Weights of a small GPT-style language model, trained from scratch on English Wikipedia: 6292 steps.
Each number is 128 + 24 x the weight over its row's rms, rounded and kept within 0 to 255. Layers, rows and columns count from 0. Numbers have three digits each. The size before them is the row's rms in percent of the matrix's.

# layer 12 MLP up, 1536x192, rms 0.229, rows 975-1180, columns 0-31
101:138189171152114163135152132135089092114152119125143152069087156128132128084107137097133107087136
107:127155104103105108106081122111132092105139142127142101126157148161099131204127124111125082121111
097:157063111144140132152131134129121133156129165163165133126128117117124170138105172113143111108115
101:183126123126097152078136090119143101145125148094105144114160103113154125131139119119074110164118
096:128141157154123097129153156128113101127112098115118092155112087159108125126151167171139111116128
098:124129167128140170111120144146145135107116193133107136126116164154104097133110124126128139094131
102:140149126147109173109097139122141131127111129163112135116126115136166141112105112136124165173098
102:186160123086128121149123127146107133136168136176149162110137164137128130142175122093146090143108
101:088118135143128153073110124128112077125156092118168136110118143144117144185105147124105107156167
099:118115112152114126149129116135122093144121164131129124096155154136140102144163126110150165094125
096:114092178123131129133094086142143106122121155156109174128089176122138138108106136089123140123122
090:162148106152075138129131118117119126173145116123119163113111112122135119103135091183132120093162
105:136142153114165147144143131125125112152142127131169103134145126125166126140103169102119116122117
099:145131112071119126143119107124113127092111115111078134139109080180111117127144133108131126163126
101:119126179154118149144103114145150126137130162142102133154113139132130158122071142127122135111091
098:144103101120109143143121147119119073139150182133136134106102144151140149132135132084105147111140
099:126166128111109155141103090102130122095156175136142161097118105104182125134104138134100119145138
106:147119112112130077087119119144130123136140102096103148136121133146109134140144171123099137119127
095:140131119151097153152155105120126106168131134126118044128139127135103143109099149127159122145123
098:068156132096171178131141088130092113148121139135103129149150146147113129160122145157167132122151
102:099138104144118174134138139126122136086108087157133124157123113147127109128114087107099114110138
097:039152118137148128129127105140158151153107121129130134108129116089079100122140120145110138116179
103:113084080138145117116149085113122073157163100118119148148111152120123090139103110110124087141125
096:105146116116111165095096116132133168129146169152113122130151164146131118159129145130159082125126
096:114097114120123111149127153151119096164130150098131165146121119120113119133060143119093127128143
102:103139172150124073084096133096129143154147123111110132110159091137118078110109093138092146109167
098:193130164146139148164093112123086120116111153143108097154133075141106100179133126133103098137134
105:146162115137150126102113075106120150061184081130151104116165152139130155141112122123081115113145
097:159126144181078129123178169101113111141138157102109130166136131150160141112128128157128133126132
097:135127130151169142115135139130115144117119154078125152137129159122150138155109100128144118085144
095:133107089124167120125143134170086121134122106121132121099131130132136145143111137117124108104116
097:106133110161152158081149126080119157127127184127122165115117153129099151144121122150130120138135
099:133118132150143096116138074140100141128114107149084097127138160132166107134097159140116119093178
103:107116075148136154121096113114114121083094136173102135116117155098104130079114136137151114175110
098:164119107136110113119162140088107093112153118168119158098141117126117149107161102137121140139172
105:125112156152101154143140139153158087161153141104109080102162144091123077163122095141087118074120
105:140145108157121102125112095114134113101150100100098125151099118098121157143132111116150130135100
096:099163066146085125147142121154082128117123153079123120134160118133132093140104132126096113099146
098:091121081141112093186147177120139119118134149162141131149160125121129157126150111103103140135142
092:121096135148148136119157123084115099135119141124124105136165172109121126110144148149090156138174
093:131123112093154120171133175142126133140139112120070116117149097107114129141111150106143116105113
098:151135139127119143144126087085153142136087161101077166113113139113114169162128148132120082084103
093:086090141128107122121145143121129127128141113165103114106103131179161104138142146153122138108150
100:137141134124118143098138059122108135136179145149150169108077152112122114110129108122177150136107
097:097102129105133172127135150117090133142137146112124112110186135148150116090118107170144147159123
098:129108171150140145155112129122141152124122121140105147120129143114134150130150167171165132132141
098:129113126151111148147121079150158157105112159127137160110128131089155099085141151119106131157103
108:148157127111156127095125154160098120121126130087083102134121158132153119153126135136120117157116
101:114137114129061108069136098090157130149132172107094128119123134112134150136156113173160125117142
107:152105148141142119086125089115168140139131144161115099057148107158111130143120146103092165134127
102:134125153140098116161120140107100077130091169111120142122139144149136122092068135108144132093126
104:129137130146072128149115139150167134139142146148107124147097131137152089110128145101143085087157
102:103175130137108158108153119157176177136118110174134170116144116104097105121159155121100101151132
094:102147144080146144134153089116150095137088120191145122126180121179121129106131110162156087139151
102:152113145116110154160116139139134123155119110099094112112164134091117156104152132119093175097104
102:168157128153112140113126128124143109088127105100122132111145126125114157099073127140107146128114
095:120077167131111150104127154158101144129117135185142153089151144098116130135152124133112103101086
102:134144153190150111137117119096138144115100184098117140179118123154109173110104105083145151144085
106:128147107140096104123154087144135148111118098140120148186140136123115133173136134126138148131127
103:123126091136163123156160145093113119147110121107121116118155140136157127068131138146100144126125
097:115126119155179142114115102102116084117140103131090135132169079144165123075175136139152135123145
095:090146105132120101142123083125096112151116112137142122107121118145185148074095131110147168130111
103:115099120064111141187136103107107156130148099140137138132145133189144132146152110143152126098101
103:095155106149083151125128127139141096106112122167138119151126120130115117142121138126101193132121
098:110170094150158173085101128088118125154131107123120149113145073104081116096124121076154078123125
098:114130168110127128148130105124146124090128168141145098122120142148141140149121122145155117149102
109:113156106120149086080121116119127089125139122129157137101182136138156157172159116106141118139133
096:113143146149125098143133142126116136114124114157131112180175151145100151126088111148133125102156
103:147144139149117096164126119182121106159157085111132137142148132117114146129100165119135138114155
098:138092140119095130118132109098170096122103153140137089093160115118144112141096102135135074117164
105:135145096145114088080149106110140105135110131132087139124118151116186122100160093154141143149102
102:088123151140137140172116150144110135149089130147104129128151103166127084125155202095137147132114
097:114118076100150130122157099127097109116131119167126119138109110083132089151114127084110099097157
104:153161110136128091120131101132158085136116101132116121143133117123102100127116155111140169110146
102:137128155144122141140077105120116091126082131148170136118116120136138133167123102129125123115150
102:138149072117095119073151151153124092124154121095130142150117129114142122122109177159090147160148
099:107156123105135123173112094147156094127146119143130166108146139106177144129138119140088156132127
095:102114164124137092101107139134151116069151114145146167135093135159106156135109128122145120146146
100:164130125117116176132130114136146129151091063147139126158134151123169082082170132113146068161164
099:090148125123123141142161136097114128119162122094149163134132115144137167099117147152139147138089
101:130127128154145120130143148144097090097127105143105088072098154147157116125129132097124096161132
108:144152127141125129159151124098149107153163093173122152167115127133113129124154149139114148149155
091:129080127130054107118116116139122096117170122109141108118125127117145099140108134153149149110148
106:160170091089137141165141115130142125122106132173145124162092136147158105154100133094100123153084
100:118113130100113142128112112104131127138086127159128162079143136163099110141156147133113110134133
101:118072113153125139147138102138080125115144116167143125105138111164099158110128105157130086143136
102:113124166157148166086060132130119137116106097098093131104097142127120127143104150132131067150132
093:137133144155160121089103131085124119156144105144115114171134129172139099110137143126121100118073
097:100149112137102147112157147107099111120154146116161156133138142128144109096137141130114116139103
097:129179130122134164150085127141152122109131171160127124134145132096145152142159143124101154105094
106:121109110117187146127110168109165146104174098173086093091168130153112107128096130132145145147127
094:106155097133164141128098116086093136132114124143106135125121172113144113073100105113160111133094
105:126127146104110146102119169100155163133135124107104176083128105120091093112126128135113162140123
101:061140091115143148180096111180095132102144108126076140100174108166121119100097098118156095161120
103:117154116089131112106136091089123152142058160149093101134146096133130137137181116093136143197093
098:142098120160107160148111147130076133133159093127148127137117159146093143144093129133132120159139
099:114104149139142168174170123138099122155147138105119134118174114117148153104163135109148111115153
096:089136122121132140160153136161111147152110090121136128130146098082108060188166114111145115133118
097:112097109103173133133159126117110132118121120160145090113141165134123138139105171115101135139121
097:096129114124112140148116172062157146091154157123115067089155123157157138151133155166174131102110
097:138139096122144157140140100124107150106118112115150139125201104140126094127093144136145113115181
095:140152159104153170100120129126109132154125123116110109111164106145094124100118088107097108131142
108:148167099121108125116166117116100134144148148099076138146138151144149098136106130130156151142117
094:127131148121101170118115128144146099165152113134174116141131078147162113127085162148151125109134
098:149190108100101134134150078154116134125149112107124138109156076144074112120148140107134172111090
106:098126079110084137132099139132182148113129138099134160101103160145149132156128173066124087138126
105:129155169145119133113119137078121113130121139133125156097131128106142151170108162130180103137097
098:108124112140146126088101159105103140116086159126109143122132139129082141171106121080119104119100
102:121093116155119138104126081130148098159136125134132117132093115101120185125117172101150130160109
103:153126112112124133118136128182151145165156144174119126115155091104132093146116114146112134140106
101:113171108146135153141127093136106116109121125122118097124148152112121121138107080105107136084128
098:144091144124126189116144069152084123130117072148091087097120076121154127134133161173134112131105
091:122128155184100134136088147137116108115092119178139173145100101100145122120120164174122118109165
092:122156133176100149156176134171152169103155122102126179164129093142100098123139194112130122118134
096:100141112123130169120165115152103120136104114112058147153174129129074088121101088117130088110149
102:086157138103139117118097147129166147154130136105139110165118108130132118099119143113120105086126
098:150135123084161166161108110216082127108134132142130181147166113096141075140109110146141116156113
087:104125115170150169144144156132096154130136110136129117121158123176096107117150125148126151121155
095:119093125129118114143130094150099110110111135169160124071126100158103118158119114152122095136129
100:117103121146106102153106121107103115173109096129087102113131119128080116124181122099136117112148
100:123159156128151120136166115134155120136109130094111130112138139061146133125122081110151140136085
101:126103114136121103108110163186166148118110115099121147143077090121141113103122116163139122151150
103:122122141127124112134145154134054095122148117129159150101112133141096139133143143150148105151131
097:110130124154127094138127141121109169110114113119147101116092148100089136144125174171146105080133
098:116132107080129107132126130167094138156178078130096148166117127153102131104118152097111095168157
108:137149169122129168104110127163138126136129130120144146133157103154156104125125095145113111147130
098:110147139093134152123112135143121145094127145136089141135134182120185112122143143115119136094127
101:146138132111141164141120104133100118132130119119125137121106125128155138119132127111148108134108
093:123119126127144159112082133165184135102104110121077154112118129154108122136186079120114121141162
096:105132112154106126125128110138123090118108165155141125105114134148146091167130082120138161128129
097:138109143080134146123136120166082097151166145149096164113105113114185165174145099154082117109108
099:120145077134144141157118136139098086180116163097115091097106116152150125113136114129129138149155
107:146134133157112114135121121112165128119135122144158163112162162104096135132131169122085184129104
099:129139143088106134144103146106127105096162130096116131147153134108169133114085185073142123119094
096:148129143127125155114133156140135114097109170130099129154152121139135112150099135133105165117125
101:113145129123096133106120127147067100142138111124119160147146165107122110144070115114127117092158
095:194148164151141176139140141125116132128082102115124159145131127077143134166118104142151088108113
101:090083139151128140100115145081120161078145136098140131131139127132140141098147150126096130157161
099:114113127143117150111150148145125136062149146125160104146156114157105181107142097154111108114132
099:134160104140098122099225112139138166143155176135133129161091125148116134121120130142132090112138
094:141120123136166150116097134166114112110138160096137164105122137144153144130035086130110144128144
103:173161097143071130102129083142092129120117167140151087108108139113130125144146136133113103133157
100:098178130129142111141107154091108086135136119130133144136132083122107130156149112135110113131142
100:119141114176138139116105068158154130108148134165119142145124097112138145117087132131177093102143
098:172115140143101144131110100126122126153169148162156134136122156097178109148128111123112162135130
096:102111144067124135110120109144123143165147116114113140123112169182135095141146142128143162156125
100:141149114156142141150121103111108093169102164152112175078110145111123155147199181143142093128110
100:129150101106115134159099139154154103103143119138130130111120147113120131163085134100131128193139
100:095122088146146140099165091109122169139139173170145123141129103158148117102143115091125127100133
097:153129127157120116109113139112127109123168142190128093133121113133163145130146144128206099082101
092:101082164150119133122122109125171148128146141119104147119107138146140118125112152133152114096101
098:139125098163146158112115086149160135109107139107121129108120170151136087108146146116127127136086
102:117150150141132109157160116120095130094113087118091116086106150157152157077118131101101143146128
098:159126111145147132129088159153115129129111150119081141083165126153091137123127131131186117164132
099:098108123125119083140133130128102089141124091119078093129149139152120112156155135133166117149086
100:122109104111131141095105145122143130089134103104142162113134141118173143134128111098194148104124
097:114099093135115135150101093073144144165124130122160133095160098112115113119088125129114156110117
101:151148159129126144155084091160147080141134129134147140143110131139147119114133103161070148110145
094:199114090129074144084122146114087158180127126124148107131125097100169163153116131113157150155138
099:113102107112103143155140105142174115139126131123141162118149137100172128134106112116142121154115
096:115144132094153135143132104103112081106126115131113053154128145147124178134108125130108170091143
099:152116043102123145087105147148081114109160125163157106121164143158117109086136109092105152147134
102:150134111133095112146100118149109142144146109113121123128144135148098141165133107104142186185138
102:149108194120140099187129132087168145087148127132154098098100131144106121114138135125118139124108
098:105152135157109122134112068121136131116130123142196063163116110161135131161163143116125102178124
093:127132122140120188112156101123171090173113150076099096172114146128120090127139134130109127176134
105:156128142123115156140109148113126156128102145114137106131121093149149156120110156137149158115166
101:103166121169168184116136117107133138058104165120123113122126178084149080142124111161112104120123
105:144174109124143088161172128151139113121102133141080165143135128123086150115142084099091138099112
098:120143088134117149115127147133089154120111163122103142119132123127167130098107135099127154120127
090:124130159168126134147131129101134139153143162122132144133137132119122157140107146135129095133124
098:153159113125144079136111080104126142077168121139110095114124184137121114096105138153146121127103
101:116125120143128105162164126140144086090148155118166118130139155131172123122126146152164118105136
095:136143151109135109126129118155144103115114150127149089144098105167143121160099081139152145125099
105:141152122162170116131122095172071109118108128107130131139146164090110092155116087144138150157121
096:083167155130122133109138130110101112107149134084091153141119173139136120120158103131116096143103
095:128132127147137125151053095128150148159104138148109161138131132097206127189123084144123105105072
095:138147138139161107127134132140132157131134167058157117123149131106127117157134136103137098091138
101:164174123134146152125165168127171144081147150144147124128077135123128173133161106135131121138157
102:125113107113145135106118106113132097131101148118122124119131133130104143100144144122113116167121
102:128153104177119141151093107187153089124151083154141081132105143089155098122148164149065070147128
100:124094127156135104148109150115106096105142145106116146086138131146135130121111121125099142135138
101:153149143121130120176139118141147094135106117150126136133126089170113135129142151106123120085132
099:126153098156155096102099135126122161168107158156058097133160080113151123121108070104120157107130
098:138170105066113155139096154150100116111161132117142145109145154087104101123144137138082117099131
102:139133127176129176141154109079128116126147153123101129092148113143158113155186123189112119132127
101:150151118174108142129140143100129130077091130127144137138085160144108147105110115130155159149116
095:121135096148145069132100135145123112113153085089119120139140142130084134117111132171116104167134
095:148124123070104143139166088118120146120109124166176125172154147140104166098155095087138154141125
108:135118133100123135170112121182112117131122100139139151138109135144080142070135121105148140127161
100:159086103082133120154156146145088091115101140115121187114122110117118119126137119177099126086150
100:084124077122128134178102168119079131126122099140081146135146093158170088148103151128123143157162
099:131125138155082134106135118169144087135130150121136111154088155120121131109125167160105129159065
101:152129149109131114137151171152138125080106109152155121084128161115139117107144137093120096129096
094:113166171128121119118169114127135132171124153150142096101138150072142144162125158095141170121161
098:101189106139193113124080134115150134136100115124122180101119144151133108143087162131142127185112
096:123082143164129132134104141148110112098128129127155126113151135097095142148097156143141158145161
101:123133094137092160085127090192129132133133134142091159125156051061130124114110119117116107118133
100:147114069116122126152179135163147095102109107187169132167165169074117134138128127144146139118113
109:122119135131088102139097169115116098150132127128143126073146127149071174080119111127112132104142
100:129139119091115161126124137092156123133116147129093151102118100099126163072145154128124140103166
104:133105115130083170165107112155118089125100134179152109088057087111134158147093152119139107095103
099:134120185107138198152134141136154102107102092135138151142129151120138104138164135104121109138145
098:124147154159163120137147172146180105108093132155130129096088122118109124119125137119157156113085
100:140134109126148148120104144117121152168151137157139091103146142130114186117129111094138149118150
097:093173126127180128143133128154136120113189140125160130128126125190120145147145155117171114109146
# layer 12 MLP down (transposed), 1536x192, rms 0.256, rows 975-1179, columns 0-31
107:119141108116163129142107146109124138153154143145148072125126077124141058147126134121130159153137
103:139109126135120137123081105085104114137120101118106129165130141115121104118135172139130114100099
093:129094093100130117117119171116087110079148183109152130126135134110110149152112111161108166117103
098:070164086108132120170112145122102153103124113153145110156145157080115130115102126100166155099131
104:134120067122102101095073116141150115115094125168134121089112124194155105103129141124110160151139
093:067120120160145134121143086121140151146136151169160104120158114126124146116132107135162113165114
097:153139160123128120104127121098089121144133138148128145120114108128157177118096114093137153152114
109:145082109130141147121090157109106128134118119157120149149131126162144162116117123143151142145117
098:147138114145119106114121129149144102136118162092124124106108139140144126147130159126151161123103
096:205149124088145150157126110136125165118163162149084147165122100145129145122109131124145117144106
093:122160119122055136155164147097158109111144121114132127115138094145131094134172133097099141141108
092:118111116100115085125092154146131159146110077071110114173132148130090134142153138115096121174118
105:150103125092128097153149144149143177115114116135110180107135076083094106100140140153086107127153
103:155121134113123116120112079136093142133129157107083120116074154131101104150112109145175140165095
102:097114185166095123180129162108136170088140148118129130157123151138130110143114102099116127169128
102:134125113162133115110123129075121145137127106103120117160114120095166119120131149152108175123111
107:137149147145149143167153097179138101109109108121121141143137131117095099110177113129140125092174
096:112138169163137157109125088101131129134146144099116102096092135139120110126132107142143148133125
098:148123133149154141097147136114123153110169139122141153078136130091116106135126145085153119147124
090:118115123138123094136127131104151130137122159150161145098101121102108140108147102121110137115128
100:105128139126102123114115106161136129120113158114134116141123165090081134154068090147125121165106
098:167136116101132143111106138135163140137118062149136168159103128119105155109126147137127116155132
092:141118169164124101125118109113097139124129104122124094136114148088106131124150127124122143127152
103:140100120138143130129101116124099124162087127197087140161147129142141140152099097121089158162121
096:117157128095111121153152140160116148123169116144115073115115163076134128129091121107100159136147
096:105121120089177145140087120141116131142124142141122189159156176095153126124168118119143124128149
096:110153103156108125100119111170142146117134148147121150156104107159162139080127122123108151115138
100:114122096150136114159124113157139146170129178139143160111103117164104101147121077110136132099155
091:156095082129137156125167127154145082168083121117108102146137131116120168136141117147112092150140
097:162139103104154093130103136160121061128157120168137103123112091156102119112136109146141088166100
096:102133132154120105128121107115113082119142141156112137142166139101160113132132098144140153141146
098:132102104098165156168098126174137096121137110156128114154166128148130144115144140112154120130119
101:105106142133189146147131102126121154100117114098137103143137065112164109113088149111110122138132
101:146115147142105065112121143157128151118152102101118144097132138115138145141141107131145166115107
102:108133144165117132139109141135121140136113108165099139139136060154149160157104126112137139117129
105:169139139130152106120125111141133092115113106135154093109143106121132135092164165128155094104102
097:124116159108102122150121148134125163159086113117161130107130128092102108169146094162101110135135
104:158111076122174080105106156117140106142133122150146139123105150110109089145126163182127104171151
089:136125123122135161088147095119109127127136155123151096130160147153168110160134143153140121123106
087:123153161119142116097076132109090140135137119117126159094163117097140151123108131149132137131137
092:146104071116124149100148129142141131164127118101124150117159137168120149100147177149119154150152
100:126092066119160120091122136152148129149156107149132148133108160124154094125143105127072076166098
091:154122079158124111126104138123137173114101117130173128168115177129131170119167103082100148111105
093:102149161136152153128189163115103106109122141171093120166167110130078119114155123124132086126139
098:160123160148086081116131132130101117120110114156132167149083134116103120102168154105107102158145
100:142130110149163125113102149108134100139148156160103181091091114114110144128118129116158112145109
090:121138115109135124116130137139106116161134146149138066120113105137110118140149116105117099104159
104:141131084129116152096169138105105135129154131140132135133121148143155126095122109136092121157119
096:130104102141117183146102168140087131114159117137137091134136145115113101146084145107136136108068
099:138051144116137134109115148152160121088125103119145179100102108144085155158136172101102107140129
107:132112147103126100139112169139137123123089160084110103129114109147116138131133128146138117097166
098:126115105134120120106113143166088109095112116158107129114106100117127149104146090148103104139084
105:100132161129086107126137097140111145124099137131134134090125136099124136159123104134092126148155
096:137122138162192131148154122119106162168174124129142113143191127155073138111110170116158123176069
104:146109100122126081140102144148150099128117144132097092113109135134142137159094153113130115141137
107:129120151122121115135150122129122105167087129137141174111114126142123093155109184105134131090132
102:155156136147151095174102076137142131136133129092132081143156114168140159074153109106154134130123
106:085125139139106134144157142132104140072125096166134122132131137093118135162176120115130092156125
105:114099103147166152177126093091108121104135162122132135169088168132126198155201106146135147126137
100:171099105098144152163126147120145117144133137159134117135096164151147120109140138122108139168175
091:142117148146131098097127122157160134138156133130096115090117128101091123151139146135122163174138
099:144159134121098142147182159162125108098157146131142132148173107113134144095080128126102126149125
099:087126158098105172168124122160147138150088133138079176107121163106175144130188110115136096178172
104:145082141125148146100147128127122156102094095077104140143136130086113108117095131126114119156144
094:106131120118168090105158148147141149152118122130117139164120132171088124105136131155135115078140
107:121147125150113125143112114138125134159132115117135157142112181100139104133128146087105141174134
104:119116135165107144104098122131140116128104134149152151134100081170111126102075149106138149147110
100:155165133132116129107127108132164131104150127117144089148107152121139158086098146088154117107127
102:092123070149179150076161148115142124109122099126061099091127140119111102118148125072109126125104
099:137139137126123079150164089131089118156153098125127108114129141118123129117130101110118110072120
110:150170154141144168130149151120104107143148127120098128152142161132134158116115083142135141141153
101:125111154099168135111154121121140133134094137139173130146086135142083160100132102105124132147130
096:155117130175126163111155154137110137156145135177141126118144071129134141189122101127122147094133
098:106083163095133151120138153103103179103129141068131120134113109171117132153118124132178126096125
111:176144120166145131106100133109128114100118114161135159181144138087109146128153133128150156133104
094:129148120168115156161127110107121127132114157122098099137138126135124118132178112181154119099116
100:112122147137130136108108096136154102112113151147120134180146160109152113191082137129122162142111
098:094167125083145132148106160148144094135180165118172142136110160105116129079138149156143169098125
103:102103144118167080127124145160127129161136146096121128130074165109176111133094127125160140097084
105:141092129134106141149149133158078108118125146136129143160079119122099128129147134107118141068185
097:145115140160125147156094126171141159111115145093119140109139171100131139143128131159145113096182
102:107128123144162094111135149113101112129129111148099127112145146127151107127141139145123116114142
094:132150129103137111122123136131148131107169120140114136114184131116103132167130103127171110169184
102:147138151117149121169126114130115152084092134124124147112160100078135109161095134109146102127116
107:137129127116175139123129107081138118082095145144163132153130092159178151078143138145160162104112
096:117124158132126124142129157110154126153151174129132185126157160125147123096120149110124084128128
110:143130105113122105159149134132104105103099126164140148120130121117142117151084109126125138132108
090:138129106149123172148132107126119184104121153096113185109134102116112148137151151169151137141129
096:113087097118162107162126116121112141121117119124110143142114152147137116107123112169130121164159
096:127132116145090107099097154132127122138147097115130140158103102147150120157107116128155163130132
099:159120129170113135118140123129110142141140044119136135101147099159135135134140124165142153128159
093:145138167108114148109132095166143098144120139097141168148124107145103124152125174131127195145128
102:130167065127091132142147112157158121115127098134127097152138113107166125074137092120151120140098
111:159119103102113138124160096157157138101147107143152122091117154137126139150131145098148138113087
100:187128146146108155153145141142096132113127141102183197105162105119119154114128177136110131081118
100:136170141096139119133071096120175098151097102142166079136092152125153157107096100153150123132113
098:144174132124101146117130146104165123106100154127146157135105120105099100111121137144109108134135
095:169117143123115114112114167134130162120159162131117141087113111179106165160138109171133184154124
099:128133154118118181147134112145144103121131117100150124141118129160121149157125099087110148125166
108:134110141104158096151146131093101154140139138077170110114149125109136118116164128136124146107106
090:134082134125123123090116135144180100125104189127158118127097098125076137115129110126109110142124
083:096155111089140094123122130120124139175129139091133155180150127140137131157137162160097077119145
098:140128181108166172135126096138109157119121119134186116137178113113115102119170087131140125117165
092:126100089115126126116133158134099132083067112144104146107157113114136114141093108137105128150116
100:136167141084160096159106145140175148150111118113121127119094125092169113159137102135107121159153
103:093142183140152156114111103094130100115139152112122149141146148145128095155163119111138096092136
100:133159109113128111154138133154141126123133116102110143148174066167136088093137115110092135138115
101:147141110157108100104161097128169119107120110098179148168126144140098105167136150098061129134135
102:099075119158065132131132143104154160155120133121123093122160114159164142175110152136134151132137
099:128155178121114146113063114081121112110090114126121129120121140165133128085122142145161092127145
099:136092126153161115160119130142125129161105103106156132103119152145134132147130152155169136141078
100:138125065138096070135187138180176107109137132109128160153085149125145168155138066108130131163165
102:117096080145133122129144126102128158145145127104128130162133179149135133080093117102131150143126
091:126117113138169144086147139129136101138139109128138074124135151102166158151124105090141145115115
097:159147170117154128150120156082124125138141173147135120169106108134168124127159153086132131136134
109:154127133150107121147182090108126167153115119138074110124112119115120139124179122115110167140150
099:110159180144141112148133144121086132106081107138150117149160136118127068135148079141183159097121
097:151107099098123120106147173108124140114152131120151097134095180175135115122120135159100167143114
103:108115120103130099134161130099117110103160140089135130108118127116151098074132163134135129141162
097:119111147125122133119134080158152136115148189156161126117152106074155138163078155157133130094133
101:096123177124137144099170157138104108088083155145101128124093121145103170136104144155140159149116
102:112207135118134169111120159158167156163082136139152131154129082116128093139132104130118135118125
099:149181157096121127108075128116113118153142135154149113153151145159135099129132117100122177110108
097:113165150123109122105071083143099185133116123097123152115182104189145104179180126146144110165122
096:148133145166086139111189113136162101119107122115132117073133100095162096105126151140123090170141
104:181136170131100142154118129117147165162133137085147106093160156095155144138103077133097111136099
096:179159151166105080151123095141139126158120132148127145159121123161147148133104161130087100120136
100:114116182132106115157111125103114113133150119116135099133112134143108148151105171181110160136142
092:064107152147122148125132160104119125105094149133144148102126143130121108096101129153106133127124
093:184175162136149156140135132138134115119133183165164113088116132081157101100132177117088169168088
101:100122139129071112120120156118167136107097104127114128149120131157086088107126144091146136176145
100:150165149124158124105118155135163120085103107149142160123109160126123153175157167103082117166136
102:141138118091143140099176103123145144162070111149138126122171104124189139117149141140144125129150
105:141142135106112088131140127145121098155106131107106136132118082106118128159107165164105136078157
091:147107116114107128176140146118095146110091128118145118131134149116122127082150137139149140083113
105:182143130130156112130135098091144135111101132135139136128142152162107137127120146121113146170104
095:091113140136120099080119094093172151131153157134130129134113154137167163135104119130087140089126
101:126128134076138138124136139118108106121129120145137134158086126136088097150086118138141124124148
103:133136109112152124113133124097188180112133103120114079142133107142121122103107107152126121127101
096:090101160094128179133141117110090088108100093117147171135131126163136119107116144123132113135131
095:097139169135093103141139116122132131176134115096093117145117135074110130119145172098103143141107
099:156138160100180121120152154137096128154149140130138145179125130119142119122126095133133153066158
108:148115137137142111118098097112180125150062134146145154097156171159108158149130148120122169118114
097:162096075118146115134116144123093113106091121115112139149108158147099119125143105115097115078108
089:139162141164133144124131127125156094150171119123102147132121149128106131163103118176096123161115
108:142129135133078124146089155139142076115106132128141201131119153098115096125162148099121091145156
098:109144151119156174140166070133166109144145115090129140153156172135154108100114155079140141126122
100:158130134131163135129138107086104161118164144118109111103157071146155108132124118086068113123130
101:151140111138121140148066112129113118123123122129166161111113144133139113154145189097154155167139
106:166167113175147153130152062122128127130080153090121145116115089105141168118120122145123096126134
088:123125112137148165113139181143117108117086104114130138141122115122147113119155132096103123136149
094:128130141086153085116127139110119146145113097157138133132131078149105097136090108109098153161172
102:145166068121172102105121148159160134134122143160105117113122153100112143100123132124132136118112
106:147083190155123125103129157137124114109116128115108129110119113128187140144129096154126108122090
099:104131136131111156083103125096070116140126082181139157105103145124157156153140102085140143120136
099:115136160144143155101112108117087113104130179119147191114138106138122125121124159159122117139110
099:137084122128130149116123096156182094127104155149128147091121087110169174111095097106123065107116
103:122113144108082121147103149088126152169146121141097119132109137103084163139163109101095154134137
095:102119132129171110144154099138121103119162146137107144150142157140074113139143172146143159132138
096:130133157151107159069141136163094077113110111118145124131084130180128133153137119133128112096165
098:101121140116123137113127132128145110170119111112110159116128075142112129139087070137143128135121
109:134172097097140103141122086153133153072147134140129158154137164069090143130139119119106107134156
103:109087161109129119081102127128141119119166133122134188137091116112095164147107115105097108124127
104:130139114108128149112132139178115148118130120170148162118135156155150105152109104141155166135128
096:115127103142162128128115157109120135099153151066095161092155122155107138146035112166134091112141
106:162150116128127125160086148132128172138149105154126159114173135118115158154120159108135109097118
104:086117143163125188121107145137107160131133120160114143161114135135149129169146173135118149139154
111:156140144155141131130129155117131150176092132113148111107110121131125155140086134106128119096114
102:179077143112161129124096136136109127085151159083162129138083144186136155185122138107144174128125
091:121122171104133083149149123094154137153166116096136127144125152106100137142111126142112112136114
090:117108056124139136119137156113181165141080103103132114108128114125168107107155117124149124125129
099:140186114151126127146149158145146166142143139121155160131125106112094117149128090131140101134115
102:139114122129140171074108154161137173157111149124131129144134115103096144110124117077122116120132
094:156131132180123150139131123144165107129083117137111096117148124121138139114120127125059126176139
094:085131119134156159103151144097134105164105153105097117085138105118118130121112140176104134128120
103:082147149152113131168088129127173130152175137093166114100116111115124186135121142166120118106078
093:156131128126148135141120140131107153125144126124135107108098161120104115141123144089164107159170
098:112081147120120131134147117119097116119101144140081131120111109149139128134150118144134103115125
102:119117144129109075130111139157100124148158123121123099152144139087084155087151124135142159093119
100:127099142169079121124130091167129104118094133115121105123142118126108089131155039130120120082158
102:111130149093118140130097163109090122095111149113138150152143139138121165101106110111179119112118
108:148137103152118134122075140148144129122143117144109161149129104134133106094159154104137138099136
101:134091131117141127125157111096135110153092120134155107107131099148118124159143150124088110056134
099:109137133131115154114142124200169144116143169129128177107163181129145125112143148152158134114112
089:105094118140145141154132099095136122137129114170170158155134129172142137165119127105174109141130
101:118138110127125138114127117143119140136127134129152112149143101143109155159147141112099140148139
099:128131164147074085147111113126168130138116125166086113126092108137177119131131110149119115127136
098:132139144114132148136160138140107132103140104145157143107136138105107152132145129120175131146145
098:077137142124110108182133153126132149098135131097107089122123164138169125099107105137119109126112
104:104113124098139124151151130114092123140100113163098083095128156137093142115128133120133129073110
099:136118149148114094128136100109099126102134111101138122139155098156105082084108139108155125161103
112:137111141141164122148153125155113119152164144096125090139173141090086112162142131139167183107169
108:160097133123153090096112099129135093108130128119121109180137096164135145127166104129132104140104
100:135114140142093133154080124121193129159101107158153134158135123131112137148120115123140097118123
097:169135160158158139187154195127119127138104113130152138179177140135153133161152098139109124113115
100:112147112149129198124170140102129100130163105123185107143112134087144129133113083127149123107111
107:114125129119130126127137130149141106097092093183155131125085105147101138127151131062106127139137
098:137085119109134106164128139091106128109136105093128099148108107152144126144151102149127122110123
099:126111157113058122151144114134143117128158120100079192085103127119088149105144164125112128138148
110:183089129127130103141105117127103116155112114117199134117139131097092156091121121134129206154124
102:155149114111097105118125122117120107105157114117103070127106123090157129115128099140092092136172
096:086134135172157133100146164101148155100167129106107092141130098138129088091165135120140129146163
096:132124125135151106122154159131103102124140145134136121117117137090113158127158119163150091142124
114:144177126101160128112147132152174138124087119133128118092088121097119164158076175108139107092141
101:100115121162153141099087182104124071119101110133137109136118132134125126112131119113120163122157